config.toml
n_layer = 17
d_model = 160
positions = "rope"
bias = "none"
init = "normal"
init_std_up = 0.0395
lr_mult_qkv = 0.7
lr_head = 0.0119
decay_fraction = 0.509
train_tokens = 508100000
dataset = "wikipedia_en"
Each number is 500 + 50 x the weight over its row's rms, rounded and kept within 0 to 999. Layers, rows and columns count from 0. Numbers have three digits each. The size before them is the row's rms in percent of the matrix's.

# layer 13 MLP down (transposed), 1280x160, rms 0.223, rows 1211-1279, columns 80-119
104:598521438460480434496477565466464468482523537484459528510565569524501582542594496532547434556466532518540476422483632475
107:564575407489527393496521512505483508580385485435491503522469649515551580447557566406468516497497413543417464486538587512
099:531541560470454513514449480471435521428539571545506565547521520506503500403447544593542530539480481483461624507564547484
107:554551442509504537451438492453586519506486516500522514450499484432440473585661539509452462558420589533497398485593558537
096:593484527414475483515560551419452527500469523516572552437591492496566453554488513496575515489498509468481515532490517468
098:541440482426495537502458485454456585476625475561430555413467482539495476489520499476566488543433467534498514520503426443
111:553521516447493465411527501483554470538559590461549533488468500530440513486498493498536489461455453539415550487419556540
099:512559508522465467453496559488433454523489475605488540460522445433404549497517493516450500530541558491483529571454564444
104:560536446554537453429515514495566528466502510448512532530553504581471465507565501506521520491529412569442475386520496454
097:476439496490566454528574497495442542619542471473570493444474583481542462476537495542456526519449530483452379550489514454
105:525468541493482447433435537472502506475533514507460413522511579561526501440550450573568528539495521546503508505408499440
109:537555567595605443561384434558379449496491488590445473471510472448510545515452438500587374501478536438509486524438487493
107:432386389481498457522494537449442400512417525447526490517447510515504502523374513602506460568543494584486534526447498474
095:536446508604474541560487505449557609403530445591537522540445500518484431515535452475464502596560458477406554527538471508
104:456524528530563529459533433526559490451467538556475582560489570471509567470465413456486530655489560574519485497442421457
093:491610421563565522459462572527495478446501487514470456417501479496482542434469468501556522420507503536481558542387490464
100:498527525517461559377540456512479537470468522538465449482409435448437521488507557465476424374475591519509556589491523457
094:483549428550473467466404525562490498543530386456606442515473508536555472540485531503549579536493516549493544558461489477
099:470610500478498485458444519508436471570462496461473548422440474534486500557413491493450552424484517508526590582528475519
090:434572594457588453448537536525450559560511500581461486491562438469527533531545487531488554581381546595488507495500435454
083:520458556494519527495484468462519489439502556438536566505466496538500482511537484506466609522567481440484528483463501444
098:527530533566469551553437481405593493488489473498483538378484546448528517461585498486547494504459446488440513495482610444
076:398499553494491355489580491417473430611519537532546429508471477530452483497458534513479546519501502472439484592473410516
108:527490414436466487485431447481522452542446508529513466484531517459417497571455584590481557451510538511556492464546485571
104:547526575513447476477479422469452498514402574465434492499565517562488505499587491455461440524440466446478518454452492536
115:480537452546519542469508546535527432475455495433501397490523539567484531446496374506538521535586463410473415504539548403
096:472436500490447486467487449522477572436441495453572458497477528436470489505542494474458573506497451570537503457472565525
073:416473538550609491486520498471521471504542497510575417509505486533509537487469464522525535628550460519487521458512475510
095:436579513483551529547473522564415438522522488502511476519495574503474520529507537476454581563494475450536449541447517488
096:504581408494369533576533503494517481488585540559455507523439520465511478462494552385611503516445520461490511512551568529
098:503612508479521478499521509472444491533512510515447550551528553453463383513544557405463502481498575561416587583553534465
099:502511436526435466523496518469426475529437459467395532578470508497481485518496453463448458481531643535546483467510493502
109:424571505450413570591527468533490446502546539516468515485420528422458507489521521513446429488532558451412530461505496543
108:503555531470503491438503542520531447521529517471495526425472444532570566475496460394550460456428487524542425550517492489
110:602462412517570447462479492502548498572497468519518473421425602463553477518445472517402500445532468517529449408468611493
094:547527475388595517460471412542481431588470445515466607468566549514427481520476497417503549486475579444571493454544439571
097:503555450545511544497453398410544520539497433483468523481595584419491429591423543421490495536473506484512583521528542568
084:479449460509453511473460542451528468555502561456548571541550450380477450506506506485486499465525528447540468564490527442
107:639549473469430479506571513523499505548563441508440510506487534589522491385424528512484557533488510412424517462558406474
085:538554517501487503490521598490596460465546494505545503493544635459534495551425546491543471466418512467486422636490493505
112:462445481488464416510420584461559521537481561550544455515500481511631516526446488461462528482577608504500384528510561391
099:509414521466523449565518565552411428436558403518492441377449441506520488502524491526569463553571542432544483517419511480
099:460529579471514543531492512515418540569478520517527474495501580471556436643539538495544466542374508520530383558490516631
094:435495581519489478511581566502464531447498523518531503483484482461490479453588380430488508437540527456523411551465467485
018:454513497426559460485508464491462539536536478422454513454457548443498439547569526499505526466536547564537423438441586553
087:487625449460511475520520502515418538548497492484499500517473567463488558499545475446512468420534462568375617568595558457
106:514382479512420497427506531461488453476401481521610488522538489495530523494541492445415504558488503417444567418410409491
108:496480614473447566460494406494530503581504447469538453423479502463521475453556539577535477521502382497455519464494424554
101:576601544486406375446463493547553470502518501478542446472455575626591546532465483524485520443527496483450495532427504514
088:474487559482559477513510486448464503491447396428429433462507491498496451449511541485543532523527557485497460443594480490
106:454396488591605486496468590451478461548442493596513532429506519555555578510462485461456359511494468472457538498495460472
114:408493606532485475519520514465460403579552466511487482444575478487578512608461536522499448533500474532527533451553577493
104:500491469457487479464547474566509482560472513524420486521459506487526491619504596542466531520527531581494455527507404426
108:441491560502512554601474553547587454492580462457486472445530451522498504513397531476543511439507470508436454425593393412
101:466477574485479438547546438545459534490492537455364542526533465435512601553571519546559482532595492443490473497588523378
109:486462594568481562618392469473453494457499428528474507524485493511530530422604417484376426514521612449536424479530553559
089:524375502355505578556399456555368496467499538568427562464490547470546550472514509467564422554544483416490550583476489532
110:489460516471461508562457479480527432468534512435406405529496549475516520484467548500482440561473461581527475523435589566
078:436483529442436464512447590494446575460451488493496540526479454430406447506561516504509448450567558432510527520450435450
107:457418512486431529500553512533351521508519440539476493520508445503468447394456469439517442644443557451643548470563456511
100:538566510460381524492509442559481596531527496430518511547425532576494454553538465516497508548369418411419552486487578503
110:513536531425453449474620483508472608513512494566539473490389554571459548413530538518480471547541468571509480563453525503
104:502543487519570487493586520450581514536453534503438459428476451368469445439585478580444529506471401496455457554460436547
106:508478506590595565439510519501488532473481462516478573493523442516388472583518492486538434514521460547408490408534502465
105:492372496480496509527465461487413522454537544424580525510584495481431563462535525468392615527518480458551444523477535512
068:550500593491468457421489471529587521506437571437512490463478489527494417465498468531571455496426587475515396422557471426
082:491450594457461635509472471575508585519535533541479548494459505530483478548545462520560535542580570453469405362448484523
114:486601488556487465442543509565542636520520488429487444499449379429528464489349518566643538538465520479432488539537448517
102:454477440477559470595528535467498492493529395582448489519505536428523490425512533558525534469550601502444481509490517536
# layer 13 MLP up, 1280x160, rms 0.235, rows 1212-1279, columns 80-119
107:556430514477539462492484513509538489618524471634506564501560494491457392480482460596479474518477516533639548440589474504
099:538467556498629633485530558502499552431464498452482447590544418475536582542535493503544529438513465474459493430486538475
101:467519423626495555497492408436435482462459443425589573480531433513609590424597523525437478472459499456510433399513521530
099:509538518615527515629638474490526590478532492451503498416454511499491477489558566577581484488471503443423456500529479486
097:382523503530531482455509569490494505403484471399543618484503466569411519521427531468485453516476522447555511499636435563
109:511499518458515486545487434458500521421543526517533516558535341454551522533513522456479523496410508463449449466570568556
099:552482529505595551516529429447527445484367525569508559524499518439426483451451393529420528485421520475560458472483500456
105:466523498462514500525492510432491450493409370499563476501465451595517534510577484456485570414564558462494495385520541519
095:549492501506480532622409507507522508573499458475433573473484475450540588503475425553517573455472521442514510544446473401
103:533388509483596489520534552465512483561550506481434460479419465528483522541495471422509459432464502425514477543579495571
107:521514542474584609492510369384514434461454473595567440517531540528530503517556464448509461444475471355538488515497445513
108:424523435473449452501402448497543582434489521466610472428513527592503460574476490472513607486562516491490558375511554543
098:521434523505507536515459453494556550544496284559479535493454467538525483548466614505463578503463450439544423491608500490
101:525479438575483539438455463494448554466476491468526554569537452568410512552536401458489533503585492536503497500554595586
096:428461464455578557556503518497504584449479527502491469693517446496506478499499616496459461434539440467515482483479534563
098:498531522605477442523598473362587553421423473473526519420496420540552555521413474589470545471477461525555470460473467433
093:602477464494503525456427508473471507459531447429526502572408411522551417576588527572491519459472384494468567419460556449
101:496526424523478449473587499441504504535474412561560494560420432441450563583463608515518584487540470514525481388603556575
089:533521524501492536551473588367594410543430507499517517567436526550495499404525477471486416492592532432502537403546518465
087:541448422513601530609477457476581547512526513589486463533442498638538457564529458538541521480501453548456487449500483480
100:442521417483531576512528474493480473489443469469464548492492470511593449440542429427514526530506451555515505497566604467
077:512538493485438506531443410456547525523569505464618494497546494503493483494549419595514483527600443414543524514524514440
112:417503539530502484484542473507488503479424489580493470587565374488490500443461570483419486494481412445597437484498546573
100:434431475506525518529458522541490444566478501480510480538511467565492546546573415480491488427448393555547461540446494553
111:470493514406537507468544437509524518483428527471687604534494474509567502421546383490479516514530513494557541502420461564
095:431535471486469593521506448394475475483481519513479430483521414477487497554532515499510529498582491389536467451466447557
079:443505488465458468589523475401436496575579512557528452394482423605548585465571480432513444516541495415473436488522462533
093:466537507562508537462563426454461513545424421466502594470431520531439438490516397560540505509511374527470547482474492423
096:404487519514514492555514473544505539418568534447550488464551557489499565439529539551403529426512446514517485449514526441
099:498538492543547456456377509422700596443513510527513582565442490501530615503470542567497465505510482471515494491433497549
097:496518546508493485541496522443407592640538471443585463487513499461522507446511529531453548433556517405483514453458434486
103:529507452575512568530511580486451519445460483499491455517466514509456506454536529581427451437515446492542551445560524488
111:535555537528505440503597479471458456459535502494449559479517508616421498427487508512440657463557560479477443467501492437
107:494398526558526529577528508495539577546452371488475489455432533410504524515512507540538546307395488480471478421569566469
098:507500507462555439469419446492502450496493503541579543474457408513544560408536484473428486470482527502591474490523447581
092:486542472513488621549467498526548483508484442398574493440560509490543573403476514561525442438546435474498482486542530505
089:474511430458563512557583473533461502370445482559525615521502469471542574490516441483532509444527472554500531371456496585
105:577523517465510604443486556522491499458475475456645548559485518489492487559505469559528490507471431483577473504493496541
078:538424542447463573529514558456655423537416467509503495422565528478481538556483477559515451468433430471501423512518463601
107:476453512478483564470491507479488509496474504497660565530527552446517488469480546516500410422573413547471497418574550578
097:560606448468559441491461548386598472563422528446497583498516415575492516468480609520554571434620412434456508498486454479
100:447471489525463479484536593426434456545554565549528551437556474502615511453487465476479586472467446450501546476566539484
091:525452531565468559483364450547593543570505393523500492522548502504462425548435451561450529465569470547513527541535474465
020:540462450521597525539508487472652533485493439508568474629430465592495546517502494567491474409548501484509485442537598517
087:548488500586511515436464445468421543531481391417514538555481443485506453519507382457476569488537393497471487476529562455
103:477542525467498467519531508490570537450512506545504599533482466554469535410440429497551584518582545501543478447436491537
106:563492480498499595489589474445476498567527561479514469440431481523540590489496567512463550483508383554547477479552479485
099:437434480453542511569509568449539494576429469588492460539555493499527539459512496518473487379447549408508478452463445479
090:471533452468525551505441543442525506466490454463493481510521508567378501581512445428536499455526479506616521497476478437
107:528531490487522589470436510501515499427415476514619569458501481518494479560507597549539471443563473439485413435426473587
110:530454478461547491558579497488490477486503464520539541579442510441504510507551460489502444384520513435580530506624476523
103:518476524483538605584520488514525558528488480506461491520467489536470596473517537484561490389454505516605478485553521490
105:559503500535519486580577553500462468455502480553521581602443495518452482514511425619467431517450430439408572447442528536
098:435465555538494587454530495481599474572417551530506515524540474508497547451482511476472447418484526443570388506506454447
107:510504471600475541485597549553535502548534523495490577489559442614569500476513589603461402446449465499560468513549442528
092:573503490520548461522484438421531464503396420590466439555511437437568541494562482579478496499464484423441517477565430577
111:541412465455496441521587506504566423483501499535527573501524492513518494479467492475381491488462479458516474493492439524
083:455509427543440398493532543473550643587501564516555516472495515565531530438517481514431528519428431579511501525519617493
100:550590455516562516516490578488481483548507504442566456493447478460435620459548517407450507418547491459497525423463543552
098:528490491545465541458507471416559593480393494537494544496503433493544525433512427506534500463470497532513543474563533548
111:428452530537546448453536388393558481441538420534566452441580517490510557487514471625553409435520488467616454454500543392
106:463461495493495612493528523461548442447523519538482499494492530593496540436490566508393431437553498457505527513508453586
103:550471551512493519534438483460485595569497439512551481564568519517417509480602503616445514523450437469490560425433511382
104:514610489490535507451533539500513565458454391511507496439404462552489555586504416476421476462482464440469519480560520470
065:452515531432511555460505495500541503483508484576470547589495436495574585396585482568436434482489516476593545530514595431
083:554451444563554503533471505486420567426486527467510561515484519440486460565462505469484545519417457517464550462451437488
114:475567414565516503543612448494506563447504515575537555539454472459489544531468539563429504456509562523506511521450531505
112:493486475508580505541477415514458504417493476592631472450531527480446504464538561582396533454519469352617607388486558546